From a checkpoint of a small transformer trained on Wikipedia.
Size: vocabulary 30011, 108M parameters.
Architecture: rotary positions, embeddings untied during training, some layers without positions, some layers without attention, local attention windows, shifted keys, gated attention, exclusive self-attention, hashed n-gram embeddings, a smear gate, capped logits.
Training: a variant of Adam for these matrices, 517M tokens, 8602 steps.
Each number is 500 + 40 x the weight over its row's rms, rounded and kept within 0 to 999. Layers, rows and columns count from 0. Numbers have three digits each. The size before them is the row's rms in percent of the matrix's.

# layer 20 MLP up, 1920x384, rms 0.0552, rows 666-772, columns 192-255
104:476472453574471451521478548477575550453448471546546459466497528456530519491500471477518427561467473542477479521511506511607502492496480486467556495459546482481430497523583455425536544474538516
103:539513499474573466446493445424530549523485609513482562451538587467491489547465508497465533479509463468548531494500512423511530535499626528552578511500555514501462440495544510494510509526541513
107:496500508467455577479592452565443525485479510468474515506551476450477443551558526467492516491493517516494522437540518491476515479499488432447534591508507482461409472567481444538475396442476510
096:474478503505520530532557554560469538406470536419516508462486466474484511560549565450527546476564544502519577462545499499493424423508542505480482493529575558489495434457536476489523446504432485
106:470539513498523499544520551516482551543456508497512523501498509487543469487465538542502571481458551574481539439463475518486429489510489515554497509479486518504531547520512505601575397501560478
089:492571474526532500481538491468472534517512531499507486485494541517542454462500467507459546452503549488483573502505475478489485482504525527507444473402479547500472514423483543502512450493509463
090:461514532460439470523523473486517527475557537507498460495564435456463480526495486504497461428494448534579468434553482594483557501542505464498458494492550491502473518381461480529460446502485529
100:457486465582450563528545482568497486491464482515484545478489514466519457508504542486494456514536559486450509457433553498516551499510454482454497498546474536496486510534524510591487493436425469
100:492493499494471461504498519535486502535596538472577497523558461458478542521548507587560477521463451502502521516501505572528493481565495528522500492452447484487495407500458521499568499526543539
095:467485503483451519448558571431479464510480511460478447490538507481474514525542530458497465434512509453455494456528627484534475550453581455547471407471475475489497475445482524550536531508456510
113:530546573461529530475494470448529519503480495472545578409508524463523545492444521510428524492572531477556471450470574431508537484576517481494489567480464505540488467557547481517478523524480444
106:537480499463526444427457438494467555456522490512463473519509515488461569532429436484456463491492532507550488522492521520566511533539502509508484488501445503486521518535525467515628473491492483
108:548468568506554563430498536529497570458460565477483464450516540445467577479435441427519529523495503513517524468541505507527527491541500512473459470571513502540481460476496532501468458449567514
105:513566479465443442530555537423510469494466506500556454482517527488528497550538499526501564499446475538551454470526529479520503526512421512509558486513607476572481447545464505472603459495584397
114:581541509504492559529522573561507584482534587531419591438529485449554517506520451486495468484579599523561508434555461458499536514537439471491448507468516514507417492493522568464507500494447541
095:508492480534523447556532519557496565434386495473569471530524504487525459566472525513507486517494517567481525506550473535501495504574478585446520495540505556417453490546563500478456451531481508
108:480581530516531473469539484497485540485488556488516557498514510478561566429507528479613541526482483473510516533538537478528590500503487510472519539518486527486443517450451558495487547537558491
099:475559447493519491468462502618499502510509520570552473438569503495535517526497527447549527504473593500464533537526508491517532522568516509478483579504561468417497432498440493529419442549486502
102:544522517546463513523486475533487451511544535502422482443571504470536530520436487521513451566490513447522530572447572474560494482488436491523506447475425501365505525490448524473486483536535504
105:503484521551534520501548483494528529505491488498529461472465495459514555480548530453540540452455489449456460461496504449496499491475461487520514514480512522525537452450471552514526490530466476
105:512502502465540481479506503493455534461420522497456528474471493482556576522407455420536421486527514517500458514470507515554484471527498471528547520498539520456448486512451470591471468477510528
102:494511454524464507542493484509543501467545557521457463506460427466513489514474465505473525512509507539463438468489490468462528520538519497507517490602587439482480525460520509534471462484471511
101:453580532490479539506490518494449508506439530424555530512544415486483554572429435522466527536545526567566593539493567523442572425503482532438423552429487444500516495478484535513484454503559528
101:472477530486537539550504465479515521499565561418533437520499550502509458545469465507492473460481445550592569512497493406510498411506483579537460560478537550438499432484503506571487465432467527
108:481475532550543458478437540564619479433460505546493465480487469448545488519481550533494471513559468580482526466494528533535554469512426500493461456496470598467479498547479523508458513463487491
129:508575550485428560488420524537472497486513533502524491475567505468511523548516504410489477514454487494578486492509472419527511504546509558501544511474520566401491480417543495464491524495525503
099:543505498497486484497533496568545450512521539462456451417503434432505488512507463408549549545502479511481556524482493474520448511469483464556474492447488458484493434400535517450496531597556523
098:528469499515529565485499568540502486480487523453452528515423566488502517461479526498503558509484519494562416501547500475538495511549514477567484544502485489473474475449557494566447514513489527
108:431527530547518544564557517536506588551482509505484449528536485486530474505473473566484542467553535544564503519504480547456484500488543503567527519535510502473465474445442510491447432509512442
109:486472517487509506437515583491507630422439534506465525497516571494499476502563523458500463450507499545553475580515493478427541527464504550500516493528547484474466506455519501503546513467489454
101:495526505480420531455501485525484531508570461458504477403462556462500536535438495507495543483562518521513477560556512461487449503557531438549484517504541540492517542475493524510466568479540468
092:516493488507523528494512482457509500542485530378534594468416452508427462472563529486527549446495500460487513527559483441457572496513528481607550605588509483484483433542525466513445484488516529
105:533532507516497464493532526563547524487476539425541538472496470447494449529496529439485468471523561510450478512501489541539524525432473424541559619543445428456487469519436525512447494485520466
107:507476483616426627512540519489473500453514485485580555488468486469542507542532531472565423478485550511518514599476521471579521506528503510499469537468473568487516453467517455580501487472513513
096:522525497529517502560505550499455482435471561436483593442427443505491486521454437435541513513471452517434545516442516474504519512549457452498530450488524505559438499491511586552547526424525446
101:535536533501446490463524577517499513517516460419439518500431512460541527516481440456477492467518493463521512432519504525506482453495457432526497497459449542488495437534413481524512495485504528
120:516538543526470531535534538502477491472453517478527540481489539464489470507451522441495521456435525605465518581508509489464551497613557531523499509477544473466490572534546538525498398481505511
119:554498475507452463442463495476441511511510515404543553425501523458409498475506460483510520431474494478506506564525560509549487508448539460457492533526481482557454447502521524597554533508551482
081:423457468516414476519512500530523502502510530503468454474453500477462416487503457538469564522513568469481525506528497465526582554499549422502497550471493475513502511507477558480527513523506469
101:435522481554506536424454438599509533521427516545469479446528493486510562504502548492575478487526510555505568477479512481471547547519541480529542462540496564510549469531452464483508493560557421
104:524478601464458476484506555469458511483516507501502549484481511483467472539444507481563384533516511484471504527515504458486540508527514477503543477464526511431571464552464537510533454450439531
088:544522513525485507494552465437462481472530512484536482490484506475509557443535543483558546530548609439481514507518525468484592584461477443506428461516526522471529480487507493588489490543557497
112:506570477505428456514516557552485519423481494464490550500492500495463516522448477477434522395511538500510469554484467482522555534504469455587529470479453497478523506464500431529488443454522466
101:497545446409479559495451512496482547536503582503491545508483595493487475513513577447512544507462501474509486543523495483526518550517536384532501482512567489445435505540447478571609540503515491
088:506521497524479488475517531433519537497533498473503463452543480511443547549443496549527486473531480495490482491515494505524517531519481418468451511542498513457500457499496453590535484492579459
103:521540535501511552447489453519519482511550533477489516444536555486508509521564493484562493499528538504453467560494483499512503493533523447546459517535525441460507548453476530516513484522509422
109:481531493495478505531556531524491520436526533445524596441505503498473418469516539508540539449514514469489496419511505472573494549477512462567422520565449470494507467465567449574557463388523482
098:409503478493433536512429493489548552458581465501542455520515494443475516516454529503499459525540524556480505491472502496504486542498530476486442480554527553462440452530498465497566449488503474
103:486497502508478458485535537561511496463541549558529528505489425468544542559486479515484475537507509488543520530428496503588574507454503443480520459463456532518511474440382475518555463423545448
097:537557546524589502498564504501477559556430511549517484457480491508449524542513510462518540358485494507479540527580466553512481511527523554502549526483581510541445563466505427592461514532524474
105:494513547493531434438541521562471476462543496463549510518479513460547475500525459480552519522483582529502519465475547523496426466484506502471551546525572520503416478511512542460448430492471516
108:520493565528501493492497453527494470484524503516532546436497452478501526561503522544515478521502535475471444536557510554541527482524488428535501523515493512434409479524487492548501395467442449
100:466574527499518536455532524514532517446519657515491555515565522492529538546444493512467503529557462473501466518475554520480513509589487443522501563466507502517501494491551514490513507507549498
107:512443488474578530494548473574540504435462478486510538484490441442463446493454419406516490531521435456552572451478526453567456530526485459490557503558476543431448456474507510540511465493458534
114:489449531499531514498562572450499484559573509426466489519488488492574483485489514546512549573516519466496504518442542423538544459515571473508552559535478497512477459553552560473413474492499467
095:450571555573523447448560549460511476484459505462548518498526470504481461510514492495520454445482458505552511502478529471496478452527465453526547464429467521508429487502425546501509469439507480
107:501536596503510498508502472534474471461520501468492513454518567461493561536441529497458450447501545502523485504468427501498526482558495519557512558556533511459417459492415504525477454537516441
104:465479461595490476513545573527548536415508576518566508515527466493526539561516504545462531408577464451556493512516523524489509514569530501460592551417551511478469476495521507520564506516508533
101:479486482438513502522541513520611438447540517500448521396470533490451456490549515506541527472477475513563473465491521408472474473548537470543474502447522531423481425459496505553540524519525454
106:506519522514564471503536589548527501465498472550584467420552425486488480479522538493483497474443536503500458509509509527442446488510545409567459490445530542513454473506506565629492422486451465
102:491505444541456490555514581451478531523517493476498484464505556485533490638447502524453519482531619575453452478535511594555492467530525485526485558486493529473471460553587510558466521499482493
108:461507532595531505606477460533533433554466452541545426492548528472483494516561449467538582519520540526570513522547505468462491486496507481480542533443459556406445542462570603547541507441503527
096:506586515497448505470434493502474482509469453517442515462550552481539619503404483388523483501518529455513524507499544547655496510471494478605516445546478529493485471457446432516466512478528428
093:449479531507459549540574462477495536522508593519504516423503510466527516536457546526460487501550537461501528470512492513507499472509455444525478504446470521494428512551441622527494446539566465
103:458571483513552476513524511510558447499473472452467461492477493480445466531542508418553554459541502482488484627519481518494478475503500444459523460549563510496540562498509482496472494463452464
104:471478497476493465480533497582516528538528595419543516429480524460489504486434503489536495529485530519516519495497531470530523543549493477530475480505512474453548428453481545490506464461429494
116:522480484495494560446534514501436511478461541595473507451460523469470543496551521563462483503509484534473470493583537451476593534480548470482545468493481527461526416554515485492542497520539520
100:460560518513520453479471451529583531410452460465531524457492509464474511555478462584521404505445513496515501542609513542470566464488539467443487429442436486474470513532527533550487543517504500
111:492497502498456535460523553476524549525570515519438497481439455487535516521541537529361520500514490479563439498546481511549483416514521474532539515479477460493536534557541543534533456524553426
097:524489411416441536544569458493516483473457530544493472505539471457525466527501477471411525461468458495527487509443481506555593528437466502540426444456483534450431518443516532514545517540469500
088:466509448509459447469504551481478610475444493513463462509487476508534444504471420569500495482592494563521519482473468503540479556603496476464514433487484498556483499460494498522522548535534556
099:479469492597426482461524519533501500489548498513571564543515438489514482562511477490509473475396535531518581521480537533504503534505530519545383536489528619558477508482464468528551502457494459
097:447537546494527507478503595575520433527499565500478566474440477513526488491443523506498481434485470483526478469524468436548531495500502456466455523448511555523459529482456530494506478500484492
090:486517436458490448502483504526480453479545513470483437525526572470538555558479468467465494506495445405475480474522496399529472385474492513519503498537484486497536536554521545485475546495451477
107:475562580563454478496510490494530483498536483463489528489447511444545568556485445481507492478470458573468539533533510453516453536478597519514556544562469497545551510547487439458537458516468545
115:538557576531538572484570505491506531526436577490464493434506542431486496488493490465542427559513542505549492498487467463446442422486535452549561496510441488541545466463444486535501474414496522
100:482580471526503504458510517578560562508497549565558500490511491505571579512510456492422486493454552483507545450533569480557501485459546437491488544507510561503470507463459465508508547514496537
101:543513442553458548486465538511469495481524469502546562530494534460509533532391571516486493424485513547492453476521489504519457459486496458462504567536489507522498558500484480546497531526501514
088:418515531468555555525561531543503502452477534565506514474486546486550490568514493475531560509529542495507481429482524480549483457483566504479516495555590577470467538532468541517456462456541472
110:511488582540524583489549592482511468505530495512486510479531437465539512503487444530530469423567524505480454498547489519484539526450574523539512459489484471499513402411434506482523448499423504
109:514487523580464512486444559465507534446518531571498513519510512473479534614516502547464532455491529455513461520547471523522471446481498506499553548471436489451538456490504531470493479530528511
112:456537504504469528525541473482514523392505548496527425432492506483518524483528535480507478499543477463541494552468471526473482519494493442471455526452434523539468416381519461511552488503429476
091:419514430470499499503509487460532528491480554555501563554480382449506551496499493541447475508501582576546495535475520483487509463544505502498463568515473521473490457497474590610523502530460545
095:467423478497509475441455511511534499438558499479504462479454487489559507455458547420548467536429395507482459584511464551549576554527504493508547532492486557483427454455561508502541492496399404
092:510585510543563602489544458470567463424440463424503536540475496468522507519521558520530480450496484512481541486540464549507530524432484485456490521502598530483505461508503513478512447502520487
113:468542485414462508477453453565514572429444518472492581427509523453532490498439508479449525399528493465509464485524498492446502563482570461525538505447535483410559548489540502598488509491537448
091:526479513451482568528515518509492501455550588515474521457495536450533488579485512374461512553516478505474468502536531518483512528514566483625593549519528510534544504473451484526531391455555503
112:508552533476490475520493490530524493445505516484481527536442454479452553544470440502552535512524566562475537505504522475562477495493547470544546458574536568417407392500492514588445410456571451
100:452413544461474484520533465479450566438466525543510476476464523482548561505507503445473502485502512574517469502498552489509477478603434543528492493496518477437477464478501456478479435461575540
097:602439507505514536432441551517516532502487484477491549536487490519477533486475445533585461481553564585518495455531564444464578554526445508496496468468534459448485533509463450524528501528460499
089:523504486545519555469512492560534525485467517384442467443481471516533446500530475493445490529536492448515483497505481466445460557481538502512500477490542459506496486474478427472486482440504483
105:537499504540498504491485509446530536484423539447444482503493527451490579446517511525457498536463478534504463476491494489544572524502453488514523502459467479573461439541500493526558538472453498
100:469483549511477535471552557519500467525451503461557503527532449498481480557560449542499504469557543546513453538567510477499548494515480471463473474492483584414452507521395559499566514453517489
031:486463496585459535526476520605565474445464511457510500431433484422531462538424526455486473429513535527483477566567474455542568510511472459507480519488549551495444433442400484554503471444548469
104:535556482564496443479500478498473444490429548442537495475540490475459512478471526468524468489550493490491487504540477484474526535505536441506522536471537539570493485503539461534530487480462504
103:500459424509486502533558524516490572483539474559510423467509467470534491590497463506503535546476447532497467469484521437518484555482532516503483474503479563499582537475555492534548421536545539
115:508492537508493440515452497531516477517474539561495484381500430483484522489532473532541589386479493542547497462592525521515531502431493461588499477477461453519465520449477516517522502514470430
104:492471484480515504504493515542524518514472578449505491463482457481443508490442455509433466464507511544453448535497458553529526505482492502468538495423529490478397542459488550498446485448567507
106:539474493485547561438475517479457471438472511517495539428502557476518433476480514451472571513506530536524536463510469539518482461502564518566508428453518478505468503455475502495555497487484480
098:499536493474534477505529504489515501506474487505531498478533497506500472540416512489465408492525522542592442505509550472551492446579458479523463583548498538516516529497455495536508500525493530
102:457521475482471469406514536518541538505446520530476476458531524479460563493447458515458514508413457506566504477449519485515462458583618478520536543464527499443485533520420529585585514462433518
091:482527496498551478513513526519436552434480503486588499540528509520560481523445517422489513469545579522466474487489474513584557467509500459546499524507532455495479464496532480514474548455504567
097:539481510500540470483523512501563565452541510521474511463480473474530562476520528425518372461480526471537494463499554492565536514477490464474463558482466484453455425526474477451588522421468537
090:537545570506478498475538464502507465497538534511543566540530482496475500536523498524496537557485519464552425504609496524512514448514483473459439524471502518466569531612473577526514430508611470
105:442486547505509544532526567417460505449563598543508522486498537465492481493464422492512497463431527557455523539483506495544525483472555497482531490493454496552510481437450524460557468506540520
085:442502551483496540495494529551467459543494494484554523517510543457570531516495459462471473480542472501442469476514468468508530436525539428580512583547505500519508450474497563580472514514435473
092:485513596467446543535510484540515493495512578499505559447526524462394511528411424529478532508454573502522523518522502485479458438565481455496505464571533496477491494484528479477494436480492479
# layer 20 MLP down (transposed), 1920x384, rms 0.0497, rows 666-772, columns 192-255
104:464408488549567503584542532501489462517492491524500505496542563442524482507555566571436451469530571531475454553453427546560567511504467497488486540600507488491562550521425557483454458495498522
102:518551537540516486500577492547505482534568537506585491540405419463559587505574606487544549513519523518495421526505548494555456475494525541465472494512438498567489473489479486446444489465427516
106:467520508442475513475472496506485473492525523412456464511509542493456458502607449448484489490504467466562553478480524553453529423436479430471473514542493539567453385540458463436535481538552590
098:535530574418465458471498434433539529557555445578520600476538514540414474492401496500501482474507442517513487481499489469475444468498513405467494464479505523473519537443462523460477530498558519
105:471423523491502453543536516445450543435522617505528545482530472549441463433477517494522523552497517531414524515492508520434448525444406469538542418473496471547546542567589472483539447532500469
089:536446466464520469463443525457504474497511525500522481514471531839481497459492471484516422457505520521520524538504499473512514547455545496492506478471470449445526544483497526489447482541459535
092:488426526547596510519514481593482486537514447553462454530473543537462492495534441552402472490467511468464468478512492511450456461556494491550446509588504510473560486460430464490481547524476509
101:553492500575507549425564496523446430549529476446463472529482534448562481507472493529448509510529478520521478403502546497480483510429474507555506547550458471502535518534540521501544500506523498
101:464462568510483380499445424500540604460516495493596520585442536494490560463519547429522514489519527545473486492474488504505521480465451548470533454456495488489520539460513502438552508558471471
097:449450475542493545507504531541431482520462535566517520421584442455506484561463465482511508560565509467443526466519448434480486435467477528504440497495493550506516558418443553528533463515531524
111:479488442504516520477485469502477485528408490483447494508498529480522483470538523497477509530437498524493447497525544551479472506489469540452509535434481485536488561530540513533451531472439479
105:479474506517501490496524478504494489528482485510523503557513508536556589462499465455414469537499526481561517617510480530537487493474542473462505570521523477462500554544499475476448442478485494
105:551467480550500513488399612535499463512456566514489474505540513443528572542424402479515443481486453539484511561489507504561506481522509481536465397538471529336538418524540510488489470499484531
100:551461494586510451551464522452624504548476468526505498453469530577519455486502522463548517584491555497473527541555525454491459573484472528540535484490506449545484479440488446456569482448548483
109:503480560489504498492481479510477508497505552520496514467464461507456472556379509509475495515483498470460505484477441501503565501542484517516504521499494547583515485519584552444432487483481528
097:492471533496495522558521560531457567537463554551476458563503500537520530501499485503470524515479472531580505496539450452499459524482518505600501471568423513471564522457547564542479515535576491
106:473509534448507549470425453487493506518499459555517529556545581646436535464557486538573574515436439526528527491537548582538568528470453544546549476510453511513401482505517546521559478589454480
100:493520435496468454506518544515476540529497467522548501468501527523517508455486514478536515502524533436478509532551462416479397458486550500519487489478515470521434576561503463511448502554476500
104:432534468552461451484507522501579551571498509466591445492469489575465579519492549515474455486438451400450551498503536515605479503499456501498505524503535466503522481499467456549484520477508464
108:514524481435468518391442495459504566508487396560551499462544463472549598544531524485554522467517484469446532514503546505557503489463526458456490493495531452539525533513500510486512562519486533
102:481503520473528469522532444510550528485491525486474511526529493542461492465489515507619509461524511507479484479506502545502481489520426500539511543471525446536498510519466442545511433559537567
103:517488449550514553507491508500567526473493482453456516512505509574449483485512470508493515470448474572516444534479500479435546519536584512541494514554539517523549510470435513555536460541465537
101:427494464460488517523507460549482544489555540448478460505583425463488500571478465435581529490490427566511503519476444485586538502461519439404500495500439424499521485490491534513512448564522571
101:520489447485510566515474585524439476482489516469498450499479431546535558513556566525485474465501526556517544518514503462492610583463497542511519473552451496518633465481509614495547511518462476
104:538475538541519541495519464552567477478561539504483474527519554599539504498506519496455454453531512515483463434499529603542467509384419434418536474450490549546474449507568541499481493495538509
116:560512555519482466462407502485429435508491472548489513529478497533457459537516453475558508477511563477495554496432558515473517568580476495548515486470509465443500437535511468518441557534604514
102:488603550514520528511506463449487565541577465528643542506466438460503470515469506440496572445485536469512535559466506572497432507543465500561521417446542593473476505505497522534474478537486565
100:505491436584456540476456543534449435483487459426469505534527523590456451432450442463522445501563418465526436478486538485484489525453490530494530472565484539524477533429535572504543480483494518
105:462512506520504520477528431489530485494501577481541507555531489478491501566467565450429487540532510512458472541506489566460534491526492467439527488437504466478465572453489511478514528537586493
115:548466511506554483489461578524531489490455455540441472516572527479492522595530565482535508525550494434463574565499437487511505461509441527485491463543559528519507537454419515482557464518537476
103:476569504433522520446489594544540474533503457502528456452405454430533513472404475437407551496490509493508485502468506597441457555467473536538543526446402557504499469516490503495505477510519464
093:500544562454465495547592511498503534474539584464632510445500519678470501555497516469495465493515463465480462521456459514425481472413539517504493480586501490534491477459477488469460464516595537
105:572538515490501472481523465483561490499462455484457437491474493454471516527505561504471583481584481518521507497521496581554468505467494509433463575506468510507440573482433588467473506542463474
107:526463522531495504495414471584556514456439538429497517479515501422558455448534502557600501513521506498496541510454418525515523541458479462492489481459492541520470479478451506509494487514526475
097:528496454574445385643443538525468473444540414506462504458457476581521440507478446502514534504498495524498575512466405513447508480515445519495488495481427470527473447432529514478506497476575528
103:575508543497470518525505520504475502567506509470497490456467481534474537521549477478561568485442563485527511511525496513509472524473495538484534447511533431552464467504524470463482517494527498
115:510510524480489525444517496449541485459464504532492525527597522486494483538479411447509537465490460505483496484495470505478487461484492537432470513480607473499517544540574556538496491500458547
108:496522500474548399462523421449501474468521422481537479495552555485455452477485505439531468488477473454504505527598504487518565521473475481531527501541575445425529450542572541429419462488448483
085:497500508527474517455460494493555501499492486482536507557494547734489542531532470491488488490594472524440485471498411542467471460480482508523468528479493497483513516542468527477524466508568452
102:472456486503510487487474541457575532493485499571499463504549526563496448521485501601479480499502475515483569512517470513513466491448488505510457490562517531467495487453570481400522481477549457
104:460544487440483415502502487506408450513491452464478466523490460482475499473536537522490516531561460501491407529484488510509481478532510531449519535411563513386502581464509472533496531479512540
087:447464525515510537499558503528533481560494536519506515543463527513557459516470534469494527494518534542552493456530542527463497459563509481575513492540476484483521494550463508519460480420516472
105:434489501604530565526473460467482456401524502557487519473441486618529547540511493486529544521484471513459497518430502519483496473457511471535590587526536521451525549492476512513468525531553501
102:430467475514537595487420562543517473500418495523483426449485454592549575514548528601491519482561546508587473486480466501544522460509472521488500487518395508503565510542528521535537501537557462
091:458473413376556450512531505503505439585528448568470500560456524751518461511522542509520514496490508490511495482454528527515510545471511462533575527427442509497515518533486515448483485504521516
099:495440467564497484477529465526523496441518500493520472513463421613493458439497580525549493472512508472438505582465512465549486465506444530440462533405489462540493540468549550546471466439523458
103:463548466552525474500385425455487478491566467494457468475478608570427445460482485461512511513490445430491501434497467487550436489484474494526525449469426479536510513481484496472469426476498449
101:516496513540432603454507549485533478529498410582473531450487447451474564532440487435461536551474492441443461490497514420483524496444376475525537443457492581413546463482477518587480521430437495
112:497497535487500506554534503494473458565441480510491430475531485505499524488553550529522481453556490467578573483532538455474487532531512456518508508484466531517551434457435463583481514469483513
099:481558504513538487452515427470598527492499504444526563500581474614533521482497516540496444499445460463467542495461512506532459409427523469405491508420472425517504547479553456519495487526480542
101:469529480469479403529489477485427521505491509500435509510536445525504474471519527533504479482519453449505597502458461499477514525530502492459523483503515530504447512503546474470515501503455608
102:490483517501474499563460566482512548532477501534537568496445508562451499539512540429503518491546491557554484447548472555561454509432464488458508459452561505492510545530485533509467498598467488
102:441522531521543477530507516527516528502564557570453501566517537732503579559516495521455512527491465478486524491529506492454427479535399440501452509442546537467444508496540541531488485466487529
107:452513530539476494471558503526569518538486460511484429482497507434522515429537464520523502556461457489477563515428539436544495456492490444504484479469508537510520532540490475533512504579499540
107:469508473522515482520559515460472484533568479506494444590555519525489488425448493501482553549544487477574461500533481462505525417539500441494470492536509482552484514540578482492490493485501528
095:475454550430585473480515549548535591491498543539460469557524493654483426556488407531413399516464507526555518551456546587493555558547465500478536524462471587508431522508512466505518436462569494
108:541549542413489480477516393521432516545507483454567481550483499460509505490503462545500488488514522505441526477488470556514512599511516544473525425507571443514492429501550519559563424520437447
101:513459520539506431484516522495511498469466541499520511476532462588500544520501505531529557504477446505524527473470591473435510450562536516597566544563511445502419497480492532485454494468532463
102:497517478503494499584500512483461464431548568535555503501449515577507506553491502530503535545442493413470511547496477519469484436574611504493474590432500504524497522517513519581471518504487529
105:531478474487472469528469500504489540527516506492467445498544523378543546575499492534479483461486520452512571492516550512555563449503506457558461476561534425524458486479497469559642511487494576
102:490440510480453515492487481504504487457469463537480538387458502522423458471465508454539542484490485513482518458534599457521529530493456481538488580499537468510499494567582554497403459468499488
109:499422513519414521530465463533470489565510483506479535435541549460559521511536431528497506512515525531518496528441469476467480467490494516468511489476497361511516517471456483504509436509542514
100:554530486438473488440467466511484530540441507491516432519513468640515562496471511466554396520481461465493515469508502486581520505490501465530459567541573501501483444479562489458496492537532523
103:492486473462500502558468530557506445471551496452508473536515587480511496498468468509440574529497490436502576520475482449498527483463399469506499517522483521500541551564466431445456507383513491
105:495577429474474455450483546463479512543471539514484512578503515688496495510527522472479437482445449453516588594464489570538516505491506453493450571493520485563559543512405415443519494490492559
105:503414510505489491444490540568503526478501536559546580467465511549531429508498506512500525506461544493546488558411495447500476532454446504588495477481534480525451523483512539514512502569510476
110:543468463454563536510556538502522449499474432484533497524534538464483513473545487495505523430456511459473510523503505508550485519482463509460478480420518547466508543571494551423560573456406499
101:526567552544505496451472512534505484588522450496551539501458493498525534557564416504519482527444490537442484584538432539542521449527558513439562485434516478559423598440503540474535474541547546
105:477524468548553515506526550482494545561529513509387541506421534611532510462567526512498521498461513471492456517528444559578454500525538478497482498459438459439589533483555455436509534516551511
100:556542469373522502497501480479486477481509454477466468467406428600504539555494492517498562535574515593417393539502456526471435524454484523527470524490549492509461418529542468550520455563492470
091:494471503500524467513511467541488459528477543489490458528580537770475500524538444514440544444538495429447501394516445495519558490470446517443508488539490540484478423479543487441499471508475510
098:566497566527445587530482524511474448463489474499473500539567552605508483456538383474467492485569497528530593491521540466437540505498474526507480507557537469501466503533500511474551467459560519
099:554456456523462458488542495478510537434542511453485544543500499636513504443486492487537437480484513542453395470463496492492473518460466569477540480459500499521523553439562522522543526512455479
091:485563467446559523479490543485402512449495504471473460461496537479479488511435427567504534481529416464504484510484539519412477485473536565475494370493498462486450424487406530459412459520523519
110:542464461467564554549452533467425527558487464501460618505490454596461491499493519513577540484469472468499463518463485461525506467442523525482548486457466458511508543518440423532469492469518546
112:509472551496506491422489518572449523446537517528458455502518463496455527521442620498482556442488548509610520468433498548490473494502499504508590522475518531566498482559473486527482490492567523
101:447478484515488528483478467485415472523491561510522520499597566636506466506512529441553500496541524510530461477583435489517551490459432552525529533462450584479521469491484468496476491539446480
105:497561491524478519503364409554491575477480448556478471494585507470575462550517474499519524485490652530482475490488543457472523464475469482526461469560597450480535466450493489494450517481545531
088:478499545509520475486560502460464456448514412520504466488438492639519525545563467473425555522497535426529558507501515431466458518464455491520465560465443524496461563508542480492442471471492461
107:463401462416491555450481455564543548555574490555471484441548467465514491485508463454542462572528476472466502462536510423508500486462501486508566521527482518495535459476461412545468475514548453
104:491509515600496493462461490568555447491478562612537494459552528534433511509466509540501579530537518472518485503494545475484439482486495418509438523454529501500474506492519555509485469516524500
106:541469465490543457506512496550470527505483526509541454519532577576527471516510531516427550523542504448519489568529482537543505523500528480535416548496405504462468569499547555527499486464514504
098:518509507445497496543486523542486502490513517545537521547483507568554583486528513517468490566439501403439434486535521512454482557515564526513513574490513534578487362498441513508523486515549475
096:498514555455505538457504492480481540468503506516509562481547473590527521458499487534474500521512554444518526556503550468503430463445527466502522546489496531504564463507516516545508400467490505
095:547442429570495555502462450465436516463590589496500516526507541480509553478512512476465483444482556482503560460511483500447462543501504493537586527488554533421438434564522486510437524533511506
111:531487468559482516496509514546581528481468504520569518537527482419457467497547524513452489467535509522486483543494490480458517502468625474513501539468511447491439466413511489486520566518500510
091:474534485559508489456492470446457482544479474468462491519483507466491494502571527521469525454475529512497545490427506513528469497488444531511570461470496489551446456493512483454540492425536477
116:406493478473432498399494454536511507505517438477382474593477536604549465445491545509497521466550482485482519495542522541513456508497465402521476517419456521466536431454529519544430508531485521
101:492528470496516532520482504465455523518493580537516468511495501395482527500586506496459512548527521518474546517496463528453508494526455482460480452438506554536498445473480510461464431519510487
098:536483528411589490550434550511446562514536544429508504511438490629476527519479432525618522553446487457437532520484528493497516460491515540477524450482497495459467428502513548494502484472441489
088:489495455484508478500516446546504510553493444548488497450524463726484475540506494498537496465479585525493579456482487509526518549524525484493485507583462598516522538512519517520554466540498525
107:499495490546501445528549469520511506525497491460542583541511559548456473491520594415523499507472537519503484514501535520574424513565526586488485546485495446492421464534490543515467461505498474
100:545455507569419576416514544490494463517490531436524501489502472752510508520497515521505558472518525513514501493436434534500417522510445459487511531551535499431465536512487482506472520536560541
023:482497468511475503418549598495512564557555446530499527547520560536487548557494503470472477532479537568486547488455481515468541494544553544548573480520530502474585484464586498456504530513542524
106:556547529545489510501512522533456481602420425505508535451485531527540478524483519467506535550454521505426556498527498482380423505565472444476485533479526456528489504514546533545502576575470522
105:521498508547481467496526531548514494476547444551531523530479516478468512490447439486458533579432518582505508415483507469539511490505562529379447478500466536591592461468403505465481487433546443
110:574551523449477441561552545571425505488531537549493496502461456552504470477533504523520527462458507570540456503567573534469510537433522460535577513507507452499561469464454497481496463491477552
104:514463524515480539566534562474480511453522435452524537496542442519458494545516487455474537516518467556433488533471450548507513444540495499492525456490480555474502562408509442464539533441529531
107:527514390428504469407485449509429428508507436512509451392586435483467487465507437506507544478446494499505494519525504571504554505552479544529527488496508533466501538433481506515518505431485472
099:509565528522489518501491407489507516559491476472441522500515429640411436560473453562450524502506421470479528527511527537524463554505474541482472559415466476475505549550467474507556456484528542
103:466529507512519497496556549438479523566568484522499517398552508485493474481545448483492486512487491441481561500488484569538472504495498562497467518445475528449489475540481468566542442483501523
096:437487497479554445499420458504504462413567527522504518548525519637511524574467502477554517508478546536529563473455550535498498454497504551572506495530536480545578564481551503520500533483476488
097:545484500515531544439456526461584461595402456466466546519480517499502526532532534495528502471547509489512526528424505408518541547533416471516474517530490484477486488520472470524565506534498451
090:526547481565511506595478480525510512549402435517503508459525460746539494458532477530534457422488521469438444568477510480506486524524458487483522497479575483479547510515500473482540526530487558
104:509525561516493427484392558517448482487493566506500517499469501418451496457574518472449473507497517473459485569490441495555443512454490530458485494465495478520558512494541504453504502456508473
088:542488458462514427559474468507557531440506523540469453472493439579446500482508452471490527526444568453501567469468482493541547552484434568448508504443498498537527479474563522481510533522538519
095:523455545475468508502516467540516496505508500527508523538515537491519536465519554461472503435495464457542550509418552484507421527507520533522546559495498459562507458448575469421510488489458518